python train.py --num_hidden_layers=15 --hidden_size=160 --num_attention_heads=2 --num_key_value_heads=2 --head_dim=64 --intermediate_size=640 --vocab_size=8192 --hidden_act="swiglu" --norm="rmsnorm" --norm_place="pre" --norm_eps=1e-06 --positions="rope" --rope_theta=34100.0 --rope_fraction=1.0 --qk_norm=false --attn_scale=0.125 --bias="none" --tie_word_embeddings="early" --parallel_block=false --extras=["local attention windows", "paired heads", "shifted keys", "gated attention", "exclusive self-attention", "value embeddings", "an embedding shortcut", "learned residual scales", "skips across layers", "capped logits"] --init="uniform" --init_std_qkv=0.0386 --init_std_o=0.0 --init_std_up=0.0386 --init_std_down=0.0 --optimizer="muon_variant" --learning_rate=0.00237 --beta1=0.95 --weight_decay=0.046 --lr_head=0.00904 --max_grad_norm=2.0 --warmup_steps=200 --schedule="wsd" --decay_fraction=0.647 --decay_shape="sqrt" --final_lr_fraction=0.0 --batch_tokens=[16384, 32768, 49152] --max_seq_len=2048 --doc_mask=true --train_tokens=408600000 --max_steps=13526 --dataset="wikipedia_en"
Each number is 500 + 50 x the weight over its row's rms, rounded and kept within 0 to 999. Layers, rows and columns count from 0. Numbers have three digits each. The size before them is the row's rms in percent of the matrix's.

# layer 4 MLP gate, 640x160, rms 0.178, rows 309-420, columns 0-39
094:469580504456481489486532494566562497548532477560535427489550583528528448498510421535473545498474516431496446436459521551
105:403467503559490486556519556582467520516558414547398435556545558558538445533491511539417498449457525439543491581500507445
100:556591547531603429562511475546585614491525460535515478503585405519513537502472479545481435493529529596541501504515481491
100:508509519545487515436490481475460472516499507415490438487565459548492526492314470459539607492484371521467529529459550462
103:503502494524494469502571502588520489412493487435504525572470554489575497477437508607461447407458620468475515542527535504
100:502496507501516474484509540663465564529517513527574522542500383465538501498483427484551586465495450642474585404461547422
100:500491495560513502527555504515579470521442467491530459559411504426457480484525518380386505553530550565531486481551541412
108:496559511548534500449380526477537443454439426431435409548536462458521455494484504486473586493540580321494528599483523475
093:497560497592550498359446471541453522519347430486498555456477546535493474476476522455534498549505527568522517488469524573
099:547531477557501387543474551489469522529477540450486501457577533528531552538477434528539447523552429491385479466572445523
099:414458593593493430526446495573434491598528512474467427493391550561542588502446507515411506436505489464531465483455557461
102:419457517504559486509492581485401523503442463545550445507511527418515529560529502421429495469453466520462587532526561478
098:482461454489484507547480559499438519532523396502474604501487443501448502536574439560386434529534539525499508524469535518
100:530413563451471437526408460492514555461452441486444558568488469496405511501438521501513536512513466587512401542572509442
102:501461421548507539542517433472438456510669466416488530478466555546537469522486487406504577448517525623547467517497473446
100:547545481598475492526469576536562469509567529542498431491453462552449547523564459599525504536591605477499481433467505570
105:458571434469572479504559558507489578574459537473542464607501421538456533560547401541614512509565507535536482543482499517
098:501490537493486473531576469471533499515451508540498437434549472509452470466588490587439640524479430512481501499564446519
109:481479490420565390509505481542532495581516447523378411511511540544484504480547473516456536516535424489474594469389519480
097:509456532479484570566631504575490491582585475530597477458468440436547455520470475635519511565544549480562503495486534475
107:493508536472487586469539462501491518463502605468463530507482590582492348562506442525458453525442527463538487487464450424
105:538486471552590482405528437549501436543542432473497462550476435539561448536565548503449496508488485552497553655496503382
106:484505530472552480511549519470526472552458538472543509425412459464503471534487518596496458447531370521458479517441620485
100:476433494582592431508524592493458493445539438497512499541554534458525403539524390567410436504519482496483464530530515497
100:544460517544450549541516563495524527450477601438513528454462485555479595416531493550339492572468472501455451558581526445
107:468450499459480521548646455495506509495595480506467437520431430454423533540411553466384445464516505465525507504519493513
106:498561556442471516578460472502465554514425494516545492517506467466408453541384484441526470419500586532437520505623499458
104:425480499521510463548507467445448403476572493411451574423458607552497547506532510520506474432548491492483515470601487481
104:514458523489466392455488429547518480555493437519435436503420537439486469462510527556515497558430466522460418491510468472
100:495472448452470535416436486349504495596452416525525455553518520622424495491403428482416448434457534459520558560592517485
094:474445483513512470519555593512493465507451395548473474538626418514498466486484467467456543439552490475584498486522503508
099:517469452510545516482433448502441433470515492440570524576494574527494468433476444595473531454582459549475469571609559444
101:456465521412444504452541496484512575458533552372429540513480467602435422486475564468518511483572467540444471533480509520
097:434534539470469487560476484391566376553480541517532475427469570579564494538460430605449536516569431581512512533532457524
106:490545460490524444421560533470516399447502492460517528536466438439495460480470533439489478518492464499463533514540468503
101:505421553597440533551503620539553554497458475590545516497509425551520579546443451491515491447464438556527577482493534383
102:507534540562492537501450539447521513464551383509611437605443586449547541484517373548478472454423561602459494498546537497
087:555645516625546542468435493471465502514552563515463378479466515476539469446494465379518523571508486519537519564446560440
107:534466526481542472568521538541521447454498492509552412481460623575399501454454479504439520463518467526546468422429522405
108:505488464583493450563448423579520534573478488452444567511469544521468517465556509533546533461482563555566503532560582521
100:509445477478559449464487536455506479508503504420517543671435507486429500508556474495449549447336492515395556503575523516
103:501509456479570426529505552571534455429519483447473406542479602457542445595513545512576427534468509441514481496531462462
096:485482568545453583522494483501425444471523519562477461593385478497620514618531468501463487450459500502539503524550532530
099:501468493534513449456563588572529543515408494549447526548494494523522426502553551487518452445497442506558488472437439408
105:474506520485523523504517547600518436521544474456477435548540424460555549469423539596503505462508470425479483530459479472
098:477499515570552496589512398532450442479466515516477498485520444498559482502537564482428528519510436399487557435570545505
104:477490552601541498485436408484523466487445504410576470502505501411508457510572425588509520513549513550485562490488530506
099:507378563503479575487456509463510494437583560484562410524397533494466447582492508511496455571433552500530534503459472540
097:461422493522493616578500571526555453503497476432558548471432557443493355495496453596550530489494594483524502529430508512
095:463456520556574520421429553390581484606478542530542553493527387492421480492542541417479464497537461452423529501505515502
105:399551484492495586506458487425571524505450519478552465461495442557481489433590466544446578525446554489561465531549474408
096:474502498502484528615527461451522529451572412551430522502411536526464548509498437528445449526505499532592461507413524472
104:441529502449527444462532577453526442537422423512536457510452511477520448438489481498463407490485528444557504473479554491
103:495453536445517476488457598568464432535454414497507489456529465448489518414514409576546549464492458491477564525542487506
094:561577566519579489430511598565489503538579440402499445509472457497499568447509590572439509511508501506553451527487465457
105:468482452520471443419591490486418471572527554456415508559464509410438479475466569501459567496552480493510562532525449451
087:488495452510466475446530509445556498476533519549516481510553466556494556542562437533323471527524423457494502463389475567
099:439513587512564478597472398494515525551396505495543411513486603445462489500510587570561545536470477468585574502512528498
104:366506490430478537481555618480576469435468497572481495516564476572471582496520500422457497434497517477478466538548418442
102:442472435510448448543548474435499435529446520450582518581500506472444581404480530481525515491456499540514486583508526474
106:544550522501533500473510443567521459503543500476453504569507560530413467506480547635555576548521481503436475484458415490
099:435559472471438499430545428415527542520541472516467464487485549437439445505503473585485544493525461535536528443600522392
103:507553552496488580479488465555410439546443401443471539583498511611524517536540499485499471560528495548537466504487510438
093:446540418404390516438554504559462407557533482455497507524521411468499573522494500500492555444501533485478498535499530459
097:512638541520584511540487528512621491454537532503564521415509502580546500520413438573497505452426517545464584437508558464
099:512441516621480466508499518477525443493583448440488519498412558581534422452490418519525498402466547537520553444536472484
107:450429485398556487536514615432506457501442527457561539528509491493457449528382422456567475442395551516506528546605540476
096:452374569508482488582521507517522517487444520503603582401497498535520587493501423507410458457471461518518452519621535513
100:465457491554569588590494461517609548473480485501509408485505420471428511506523542529501439478474466465464533551502476520
105:499537576522464524580436443515493573500483397494485383511453466576442421459561438439538448443530419548537462453471546463
100:594435526521489507415472471402455551489520492511560538479569512540391545565538483553537491504550572567489490529565569395
099:578541418458556546472495539462564499536495496491511436491487497392468485430458560565493473472410495554540535490595554438
095:541501546420462533536425568563422459536442501535537473515427483520516476513425548516468464498565529425468449486407478517
099:514581469453488498590409418467543541515505449518511522606546542508545548469524547523507536587582578449448570430438537575
109:493498496432461503553463470512502482510502488464441473512513451502620519552560559477548517480479419435536496539535595439
096:478537474553470497506542541545463521533514534504532546483451472497476511564524474424506433482424565506461515536485488499
093:526400518542568523490418509561411506350516553522477497401525441563495529473498519543461472448469503475529471542519530463
105:506502491358469409490520489472585577519437500533517474508486407574471489442452481526560533423520514521431537423532517512
098:518506463464459519523435404520555547519601402475431544483563467471539515529528507516459521487506419526482430557547532466
094:440476448529466456517486411498465554466455509619562427559538568517474409553448484619449532505412485532547530468554470478
102:539546546523528452374543415478557516467443459532473494554547476567554419518514508463492601474512470448481456394497440519
103:602466532569464498477564539613562385593461377381522433491484555447453515513492622483477499515504510442467489460547442460
103:465539525526498491517466504476445493539553485552486492402557576485493487470573493549460537397489487590515528521466496518
095:520421570490536399529526462533586400445477544490365481411452397552454473491430487544518496495488430572564501492509515557
092:513567369409461525587443476613414521428442518614464487504526481488424527413510519430461445482537627553440491535558523573
108:486516469518537502458565583507534489545455493511570448478532489521535510471506465598474525427493385492484404560572473491
105:542486539492469432484562390532392413543434434426484462460450488549406558544456420510558573509493534534532494469508622436
104:569497563508494439515557522520493499637501489468495530495441552402529541575472499516476517518441562484549509507462458536
099:432627463456414540531532459488425493522490542448479480522443438364480506428432562530511448546402447518507463548596524480
098:435508412474491466506523519447531441492545430519512517490485438490405558470463475539494524459399537606516512489549475522
103:512438504500480517481454525548514503556466498531459401459481470378529534542476449470542552454471461591502544567520465443
100:474509475655519477443466455492436468499533493410490419485413394531420499458452446491600435494470591496502436514532471514
102:468498548512513465478513542446509508526475423513578478517521476489518581424496472505495562514538503482494541539509531487
092:488562527561507554557518460507532434563471536536581512532543495511505552452490498509533508479460556590351477432547511486
107:519561536504546449523497600414553562495440492504495489575538494472508563497524534467479513494495449459415592445541514543
100:460446534502464524585469546523506517512505590501482464551563528473463476542579506493458500560539435451459550466486491499
097:573549549507492453518581569485466457477448501495499410496461536509410482564559547415411538430492494516514469449502483560
107:466546440524471495477426500447554509582515528566515436584480525459547468511484503564439418457393454512402449489487508561
092:471488586461495436459427487538515378465572584579528377419508497479534441508497431470518455422550509573437512518505542561
102:512569572444501401505383426524472495451419532499423453541556470521557492539487453506451469414512447497523514452556477583
099:423458459512481469514479532495532482540459522487555508518563570574489425465470475419440418475502494543577514503473478552
097:475419656450353440519462525438464511542494525454519541415498525453473479487418468472440450511549502478486563444512552474
106:490483549486526389556495520495545416540541577485555502540568459519489595608524570419618443497544432472454462516586554523
106:490460471508538414437491518471433539539513514517523494558368449494473514463537340516532470542470524496460543472463498538
104:522385493540486437552412598440479555509536543526439569553523448506457556446540470472558540455455617481440495407505476464
102:448589488596558520586538463538506526493516462454507501587453427453515498459598440514494474475561445547489510454496514437
099:418479452498491572592524481518559554500531545500629608511553486491434489592469495546485450513451496582447466577558493494
101:541566442418440505512449443477506471507416489469544469482519476420591587457571478493452455461421533646475510500447516519
103:481439467487498531559483527406506461497601531477531520506445540431561459483414527484492433444560446505553563487548501433
104:501418540499539476509443535467527451498539371465521444441561484548523516522566454513406498470475563505564456471474450545
098:516495450497465425429565484482399550536432555618517489540558579561492595446520430482462470482444542481508474501572496580
108:551496504482513478530513514506525417504408490413509478485394365477484465472516487477483386510417443428543476484506414382
# layer 4 MLP up, 640x160, rms 0.189, rows 309-419, columns 0-39
100:537537591501501437448526468559460534547450504456452480486411471566554421533523449492512536491498559463494411453472519534
107:470548510456483437492484475405501478483518547479494565529516534536524603410523472476510507475650581492494516453433528412
102:520524572468405463545496523535400479512400509540481532598486489501463517452487536522551401555431503425534522551491518390
104:398480534358526583561486489514572486517464540566501457429463421506466511589424540469450439540548471503418582527463490444
102:487509501475489484473521431471477469542549514533561546509554434514535508472459500520490607551446445509551447469564416438
099:554494469518378410454444482558488567516490515520417544567502514437509562337509495413590460467417523478516576509419500517
105:544457450514426518456557498519436528486575472464562534464460534489494524479518479496513524583423418480477480539478526529
106:488433559502511476529582407394532452493482463426427468542467502426502591502468563517540421454529448582527454519475609465
090:458453561425459410522493553532474555521548553454491437446470513534544523553470500534490485382546566452403460479493466527
097:489473573530434458503439506459462507522454567395533480521453483536496509394444488529455471510512437470534467592572513498
099:418476471455502459492528583555509538447517555427434344510502522509463569561518466502435533463558490431476516577585514497
108:497479468437490477423543438568562491418511508471458487458561440468542496468532495544514510600459421447505516541530519552
094:539482429516469509472528496517502373500498457388559395608516548512462440466456501501575526418491479486463405485550425483
103:590490486505491536513524513523519533528490477520431554481498498521455462510478592478509372508491487600464488462547555564
100:478523537456498576488572532439501554557475494464510551490494554509518447476550503599554412460518562486464528518522515541
103:497527533370508497503504457484514544546522458557524589510578489482428508488409495453398493481473472513574567525522521496
105:456442483437459439459513455571536512592550509613562496423514427477396556454495546545476593406584483440438392519587523470
097:495498453561466546512512423487488471579517558539531526521574482443411536484507498423494469520464536447549496562516380463
105:463587478432459543483497480487561464590445589514489470529434456523426509440517532466570436525496547491493466434457384469
095:459530422484486463486495524474467396524417525482525503476482507532525519420552505536509503479442361530570482567565588475
106:513446439525506469537420568531537499455519477493495601564434582480477584459502525543538565507469565474442546473407473588
106:545504529482480562515477426477449494478471363443529598477487582566497510446408413487441546382496463434533494541453518550
105:530585528517467412470408522515499510409467486520462491475440561558443474479462492509539468510494370492435479550479384525
098:475433538463461502532513447396476526471454518499464571516546552580511503410407502539400573573602489559481438523508518524
093:517515516493505443442530482476541462473480476555469480496390582492474536500546468553532535517461507556507517470405475488
105:577380483567555511553495572449500587493516453504490493536499561460504565554559582439504551480482490502582465586520516423
100:491578479473434429513495466525567478513445440461535495531521526499475437485463609472446521514379468500418529510581477559
105:497477439493492488399489595564479568524579576519483481544471504537440464433539557463545531534512496561559531534514526471
109:469444396504532541442613474518455595506532527479508433512572498525405565438456478487526475463480571458456390559516476511
104:432569413554468520425454510563439531490541407585511470429511655467460448529541465500506585476447522512533495519511469505
091:468447498509504496477541548551483438484507570458479469459655556482534491513568545542394468494541513564535601511469517527
098:513502548492582445401455558357541397516499441482487483568467561612571628510494457480475496428488511560471491524514521437
093:516471475487508535465510535530568511587518511435442550432521450480504454472481542599552538463534500502484459414564552533
098:444445426499488552496608540477536484457514468451531449460469432438421565424430542512497487467436489451493503475601441486
099:526454462399547530515455564488466487566526475568578418516491459408468472547515480544466455468520548571459530541592531505
098:525555464485504559454519501470437469559498464399460469544583532473539457454465569517502539518460528470425598452541478521
099:508476484436443404504470549485557473544508478503530467504583537533476466570497466512450491463514455462497485572596482537
087:590465526515430491467586521510614607503577437474522488499508513520483513481509480599471435517438488464500397485512580592
106:462497456461509535530475497521519550512429518570503567442521560483540405562464537548556562536522528492477462556596470488
104:495438556488498507485531481451417472477557382572486637536590517465529549580469458547491551462485526402485491456521532389
101:524553547496415524508378590496484562508447414535564489371478451463517543474521523542484466520625543437463488498531591483
102:513577506545468499512532531464567470501414531558452423468411489463518519540390505460546512614482484473499440600545477530
096:574523503596449516451473579477409470428457495493409491594412442481589488513560487561465428560448522486505427577503520545
100:551492541525548552486545613540530498463562534509480519521514501611473507539420542560466541529495652561498483515498541597
100:520474556459433431548525483482491581477463523518540536434473545463449419458511546471532507543567537466495538424579524521
089:525518321412577422517487505530493437475568505607583544523558517562483586436582431498517525517449460422443499546538447463
103:583506532627475536513485503481514473478463434537495551542570526481485511490447517422612478533533495598454509438508527437
091:556390482528502525464549581483464458577473464474549526489491429433466442501451485543470414531429516484605583499389487488
101:461521518484507409492453407505472515542474421497479507514546548508506658487461529455391469532459439455483509450453511446
097:554533540482507510524510412453477458583506529441426545468530544451407459517563434441517409478566469467427447435486590482
103:511423494457501537518535421446593531467485395475549534584513358531515487440549552601558556443541448528433509507500490499
101:564534529417506466470453508543590502518409572466511495484510578529488466495575531424496497446514446463521445562596485529
098:482374487467607503466532583476456525451433470540526491514487479527445512482574493530509475552469599474552538527489502546
103:477548496493512452494434530519434514558504620506448524526476519528512390516490531453466605563529524551504552530401519445
099:558423537563528624366422518493529532491466567445454439545472448519438430485463443560523496404520472551543538477593602423
109:535556426497530499493557481577497516516464460496601506467498519571509592443502518489428492462401540485459447482536508469
097:530525506494448520419510438401479506463493534582515511535574468417501515598498488536343474585506445498518505363477532518
107:533531359568494491428449506512518501418491525450493603511580432503529542437574532546489491547403506500398502643443499558
109:577446512500469581405461491540556391599509492449443510459466442564532496520429447561546549516482460566529519586465461525
105:465479498511528613514487458439483482463530524458507497580451451508533561572435473438391534483557481433519546465481462509
098:466636601462453563489502500544421539481500492630441503494484510471403522597489440474481439557485443474529541550450495530
096:591438497494507461512508509389498486530492450535418574416545498483573467528482530463557428517449469548375509468475506500
106:568494421540518524492463573513566495518446407493549531446467531536480520519484501520488500560539541440508440471470501503
091:530494526479457516467612474553484536531561452485443502503465445526482499548490499487518516466438465535489519536419516482
103:488522455543460462458558561516533539499510530494427443349525522475525578437468427516541374452420476507515523477427437524
103:510490531473476579590506547555506533464544532468436589532440426506563449449448436461472389512501549556480533571524496584
111:469576496405468509432530462559491520455509507444439513476542512475594486429545545549482535569510489459575484442530579433
099:590491500573433538481508426538490536504555439529441503571410497554572455525517452569447424521474532587550413461563450489
101:513442477518510503516526551454472465490497632476489511497517542519478488443552446516541483446534587492557539535449427476
100:480460507465556527521497461488498509481395367502532580480500500427548451612438460531466484506488505440554474524570540566
102:457519522521427556525531468530566463497504432587534493403500489473490519539409466489417487459463499522524464444484457573
095:541409551507553557512531456653407506465496532448535535421485513440584501627542533499519492549509450572465458483498475434
100:525474446509493465433468452552453468504491467547565477471390468451541423416538443500483592559499452394483434522467428571
099:424483440516465480514524482499516563467468463378498506445474414489467462571503467568517490488534450527535434448513504563
104:447523457520496483472608532474372476537466447459560520509514528541512536471512544440521405462480530511441551446433427517
098:560457523467392460510547470489465416436473366519502438522492529480504520499466520500474480458572526487478528468403488571
093:533545586462515506605514555440496471507464347494482510607453498543451540508573506527554501510577479498449461544576593490
107:529465500391489406493513599578479462587466491525449503410474499571480618450490484490576424492448492492512469494567616518
094:561480560468522470479507446545497472524432466504461449522463575483453424461458551435537494505460523479489578492565474490
094:446595402501465539566607526569539535452510492515492469443512507504538542532549509456495433590484603447448438465467481583
106:466556443481491393543486450545486517486476479426512540436550410477520546497577523515477570471582413470457500586591563464
099:524506488464520569563458482545451471579496450487608468466493547541535518420455441458494529480420513447554512547479441503
105:508530569415444542518460504457566528520505547568588374564530484565506480517450535461548576467400508549498462492506429487
095:476501518499538413550541494557511508565602497543539545524479415589434470523413541599451447512444521454467454460597540499
093:534514409567446538628517455526411372543397439521335534448503519486449495462596568427492346454461553528506368524510460531
102:459563479592481474438489555468484474437506544491550547488486338637499438509482492483520497455468497562435467495528537575
100:567535479448389478439482448548455457567435536480519516462536558535459490423586507531469456444446559459523509486480469518
105:483611535483510521470601568464596420403497531616521531565466578594484464460443514449455567460482576440532516494510560577
102:612471528496462499524329445534506504550562404525474564464493412509503588494518534420497550501477505515538469469571501469
103:532572435488512454472499488498524448499527455473442620545422570525405476537515523481504528549441524588444642519546492560
103:542469513496462461489509448429490454452399392532432443454533514441516589537528421415529564507550558502368552433537569514
094:516453564453440540504485540596360377467445525512550503510464501572532509497561467477551525459495563519539497515470497570
104:494538558473463546467482463619494484485386530520458471505588512396428473548490477526469544494572483514568497512480535526
103:457446472536629447424478459401582490559535477477462490416440594555443489544598469464466559506493431549487500553442476460
101:484489536439518506538471531555464460589400484525468536533555457413404447477555511460405475494475441462465402538467528575
107:469488523465517491514537527500529542552479564508464464608450438477406460464598582463449497596493457427469542514537546432
099:455516555477492465497453506447513544543485468501409518496556499539548494620517499491561530527522450436461471545479441465
099:521498417446534470478555440486551526336539571511500471526491487468535525473467367509452456512454549576473489511414521572
086:454532552533501486425515565448577625529522482408474583577492469547418439467485563464502572600453513464474510467508437474
101:489448592602450535515548532444498568542443612581554497469412568509512389514542489475538536518543469498495465517491439420
100:454416460520608384474478446478536473435476548514568436428522490525503500469508535512394455415371542488426511529478520579
097:577440500416440529440504486493383399599569517440480527495603462497424430565432434511402482567526511625492475578536485526
111:562537507503476529446592490564437462516516545447552444477555435407530483484567494488441561473493482467476415438458515445
100:449498408433484503463451502551529506455402468457525585471394571475454511527564468579470588437458432524436572575502545520
106:544446423573486538469473512532497499522522512528473432541547627456484477428516560498530493493379550538630498493411547547
105:424491492427471535461405468581492461521551522497538527526508497524619428503595530517459507433473521469582555527451476518
095:480390458544507413486489597392493445457540408482456514548503457528463482624486438508524567533502548538437404599523439466
101:501549605466498495491474529450470613486586494496432502548505459559462409483461500506572467461579493585588552422552506505
110:465444509519471477472502528560541373458556600465550445496498561551533473498498435548559414558458521485506501550521506488
103:516509532585465457524516559511581408601519533528482540460502491462519548523449394469471434441463572534484615500603541483
090:450476488494432508593447490471467411515448565693501458468519530518552573458451594506498551458438601454500535461552540501
# layer 4 MLP down (transposed), 640x160, rms 0.178, rows 309-419, columns 0-39
097:494425492465490527408501427512576503492445491550555526589472611538557504477458523455516505483477608329440432474489479462
105:528550588437550544501413542483406551505471480497549469500515462377543471465480431547468490507438527501497549493520500476
099:458597519490571523534521503453585478599517427480543484504514483522540602579561549477544503538500449504473438502470495493
102:552529485506529527419531525471515392428488523417573432532527523484551507440486516553581448462451526428422512526652486502
104:470446443484396535486477361509524476496436502520529509497492579486500455514510503504367530474452558513492511531401513503
099:508463466505469537478544587468545384587581451478528541496458558590623443527443518538488465536487490524583475533559424588
100:507448497406443422476537511555545547512547465501494444500505491495550490528550568455570626554483495529491552523592549541
108:489399505497537561518531486466424436465431484451526477525572505523426535461564504550624503542528479460456549402453529539
092:481477499553601442522555426499553469391478543438562490570476552484542524461566484497556517485509514428516442539522390363
094:415519521432570550490474458464531401462519463446484469418492497524503460420476486583483537528394475478541564484548545451
100:531533495515513584555628502517501459447502457523472526496484550467520482471599494537571577533460426490429407458517456562
108:532453440509451537461493527527542504562464539506532544441472479443471500474453496464523500489516586500487434538470492562
091:490584544514479522613507561590510509473506455538567490503476504458484411550471516594500520468436528435561518534520610513
104:478471513461494395503561517490404597436474423517473409539536567541578552495502494513462491453461576367466445496461552548
098:443562539432449526503524409505486524450521415517506500463454564573464415443511604491492523477495542434494535438476511601
100:477562519580432527506573538441495527434551486593549564622478575398510485535588449499466550549589419551523493542456495523
104:535584414484511465454498494535565518479473479494452503476478525549520552483544357511512443460431487541439380489457533523
096:571476483522537470598479544535501451445573568482524505416458491450532450512524437562508559569553478464612515528571459594
106:510530525527474526477608556514578447544510505523465490540523470535506521511580427369479484550574433499448520533485476536
096:591529459482444567492495523558499535524557543473510482461409425374605509570578442496468544516567523404526458524439593554
104:500493481414514547454503455587518560572474442514417514575507475561492458478524529417464537529486520483529427545508523495
105:559435563577563462550444454492477496499495557566431446537520513444488471531379567528545452440484427516462501466511522518
104:474481414486488612487520517577538533483495552550619538498518397449572541540497401530546518425551594500449486520445436559
102:513481523456520473494521545513495400488601577472540429556439516529523511553530562590528484528492485432458523548468470506
095:433574503502541583522411544553573491450422418534588547508434485539575517462554512516459589444458424533549464474523504518
102:490473543497514480489514419546563479534434524531499536469514537551482602520536502466511509572500545510513505526504509562
095:542563473464539529436539512431479511467581514514501518424505481516542541404469541417511520520486409549497387455464489495
104:578441475506515540491563431526513614533435592497563512505558425484520438546437351471491517503454481502525568532479484437
107:464457500502425524585496552565513479557510489454593591568402442487522457507447478588537440525498442535558527616552544503
102:443495480474494499579479567428523487530507557458498582462523446599551419493483457590438435515470455440438525442500551465
092:517518409504458516456500551390535526520497431573470479513474555469556501519494484433408444507493569391469471454497501435
093:396464640446490419512541471575511559427467409492497529497501441498471492527456568500464518516485590456607520530544530615
092:512517536414396499523588442500510555564492432467534582412492500509499501497504536518466420578536564532553531565557442448
099:460482451517503550461446552451469503504508509532539467574476520521453459430619505599523555547518567467535461532574529501
100:503506498482514524593442526485524587553512463448467476504535455498547498518432500439586494520450512448463474546524510513
102:471482571387481413531545586507447412462551430472511501487460520509546516487511412580578458499482537594551424508520518510
105:451479462462474467500470462515440523538503545472440476455543443525469507511480459586569441504418582452447430475526567480
085:560483485421552556484427551472480427410498623497548541500539375440442597504505489488478475553646562504522481470423504498
106:486459460512439501554492522518560456488529528461593498466518469430415395481592474494467556448537374512544536459552459470
103:538497469504485512472432457506573480534425509618528479476592521529582401402533557504458575411455550508536488548441568544
103:529500538496581494574460462591491549604381566479419503516436460514406473549499456488462528496551479507503559515460609586
106:505535515502472503555436464519524637417487519421536503558456446495550522532522441389501527538464518484486476465537369542
098:487566557463478569461544464445477489453500519593413479547504542489592528497478555404416570454466603411509499549538515581
105:469470470491493491516566537452461416471523519525475429494507564514441505417422491521437455493474464597399450486498558508
100:452501506415556427532466490529421535506529516486460474426402500547554471433516448527570568448425498443467455551539452520
095:461487442586477460517531504479503381549537518472546516427559502451487432525481558449569457441484421481488509505465466460
103:453495473457483467528454329526509487431487499456502452460464508609435420467369481493465535452482485458510467486529509496
095:546496495410424448530460495501416590504453481390468502580548526406458546523521422432539425558564482457530534404565420516
098:452479535514532471544459442481505450488546532507472553530501587440467468405444471517505630460505472502530509498508437415
099:417449476461442529456434482541579530530513560484527489513544536580582431448485526425439489547488554592542533468500467624
106:393476518430490383534519487449563559497533490576533521434491482506581524473496546434452457491516487508503445451480459517
094:420564443496492527581503488551617492482490475530530530467532441466535587540512621459520554504515489453538404510483441508
099:508599489470504480463510481517429500489464507505502531513431514498587594427484476434460534531542491423492635464556454533
099:489512542476517422507569449457468570419442483518430448454441518425450600473507499545490495458401495439536569601523543466
101:550563470417415496651552520476479474455559489528626584515522601437535520522522462522503446514460521524518472501517468554
105:509592471473485435510431453550536420522469561461530467454578467579495483498505492526492495578500485465558474562569493521
094:598460490563510532440430497526542512448513550593469535496394511472488434558486453456494480589498501469468422487447531480
105:523519478448431442550554552580496486468559487511538472569587528581438483481461435435510509519593551419467532495513515537
108:491505485465498505508519526481522495525547595512455553559521566520457481443458564486546541485430482496463388505393513455
107:508587471442513492477521476574560580505487498532603490547483475480572551632484436548452460513399466506597544511524548560
101:529444467550550527451517473426457541506499500437436506537575384502485590511461427538536390495466445501482563457497603509
099:475547437441498471476457457572522453471466478519557463620422418463465395541421517541421522430534563431503578494509431463
108:487565497513507467465556586601448498506491526543469525445457528481449460464511481395443500541501464557489476585493530431
094:446440598438422418482483576547478524583503545455552504517475589475528510480500504566535368492442477527548498472475507464
103:533476494522398577506541485560515541498454434505483508469434511430511479413499524518533543490511458426464525582490519519
103:586558584495582553502623485527471536511473509502445498532489470511501562453445509545473477543538483507463506576534624399
107:507507577580538550595574441598478527527609503498535534518523482551482505466448400516466527506480448551507441520505430577
101:488395439502393473513542518513476528440499448475501518595461501641453515521555522405453527449503471584514478349501541440
096:561569499398511444491554554527493452390511392455463584509466527426511554488510471506509474495483514501473571391490500440
101:583553480471558413511448567488609562469577624452558494519481468563521466472512563469512526508476447445509539459432478516
103:500478492406459489541554536445511433448580520440504483469450485508445439544549460481482415540480476536580518524584520473
099:509464480616422529475506484508508489484517481507542486503418434555533571511471441475570514483530507493539563454451532547
100:567526490553477569502552514467549452473406537450496470505499538546468491441601534558562553592506522494468344506518534458
102:517481491461446490541547590565472562458442399520516531470502579524437527561464444480543506461585528415598480456441464491
101:467537413532466538473523565524518553500410456489510581623495572649502475543544528527453527524489468454564555502492461529
099:576527515474417459493458572408454476479532461568624537545508404582518527538519514482440442448552385452488459532516463507
097:612525626564418483500535498462507550442491565474469483449517561444447545503485570575457365433516480451522507486480507431
105:573540625503469500513530478469541503478496423549466575571417531485590491477463469474497505526425564478479444417554582550
097:515504544459392549474464544590445453522449474493393514448528364492492424470479490507621506509522518422553491572459531535
095:619462492545518537543448475493449548466456488584505440517471485505488481527406548551432504486523554525561449563478545526
103:492574581429480523430566424531499459538491492436547514485459442512539435551482561456464490386517504504469488509496494513
099:489529503497461499426477548471575422482478438491453502449507470471458634541491587510457472386403616457485564499431496446
106:452514540457620481465532509434536474419488516510578569489487561503610483525556387455574592599527420546473484451569478476
090:506530428502524523367491566515512562571406567464434506481537526449531578417513491502538440486448445551426525496467579460
100:540453479538413549356391512445528506531517525448404428409447547520448484451540560485477442450463506546408567478560541515
102:580462557522644507495575506547472530417520521407497560458462568457498501514521560487561498441569469491432424540440574490
101:673518440541448449432511509451450478434554514545520455538549488488590556561446441507452611486528557529485557475524610447
102:584533507438501559527467448584447597481391520520498498463458450544576503607539497566457508531415516476411430556469538513
097:397435439456558521537459552430532432516481520433551496543507444491401507502475469488522495522470510454495508450455504550
105:441381492539445481498531396557525474579481435427450547483487468665490508467522488551502550507430452435461408445464492375
101:532388478590522462510577484485546505536498451594487507531405579546435536447521496527534496501447454536425439464538436459
095:534542484568481540500608525538511530651629595483474522515527528446443507506520518479488589473530533534479484536533573532
103:486434370531511506527474484548576497551486469445434586515505513457563499539479501625458488449463428535482480508451595531
101:586498498552543486621510537627516553461469473414494430526516501488546512572420503479471527437578497387515472493505468484
101:510554471500547583460524442490532476533494542416506510546500477512450474579520551564461505470552471499436543572566480551
103:523562547534571418503479532430465526485432464571461653483446526511475504477438526455495522571450529479544506473441436505
103:471444458503484532560548425508541569475471468472528508559433446466487513587457360494521541518496564509485465397483436511
099:512585565437557419534549435502515488560469440471420550457465470443512481488473556478447481502509447447446463551556490515
095:521531470515586540517559516478597448523421525493521592588508422526480658571492486530487446449544454432527489484482439516
100:484531458473520517468566521501502495501464468524489471471421497511466602453497484513549546384581479581504502503545484471
100:482486555479482560517519449470437560515431498426487508449538592546500540422552519563527420501460510523484497507461533514
096:410511458603537526431440430556601496446490483553580520518513412596490548423548566455529492535493479515490592458472535525
109:410529524506462623558538421525470551470467511521558576575490487595510532486528540543475519576519499429552492480597438507
100:519482487480490543426497541508568431530569466521493505515487623470532486531442476530467543504417590518589383450495465428
101:436504518504431497491465490510510493486495497454568475507489477586499551558490479437520518445582522484440568599501386516
099:479454508507562500542493430516458522476511543527538412487558591484366520494449538579565442556564575586518526464399444497
096:543489534534416611548400530437560486455549540574518552596505524509410461434453472478511552568467419463520499507423517391
102:498532517451513487507504521551441491466504488468538402527452425539518466533456530502520592597449464439585542515491549420
109:583444475472528436557555473436591481576514517410454525482477470490517483511497646461496486494497523449481491545553470478
105:522433465479471460486548518528514452540579483512530506449478438466476533568509519557551544375455525487432419504449516543
102:526496540556438438388565506454425474615462535537500513559465497578567535516445484486430513485463521392407442438498543518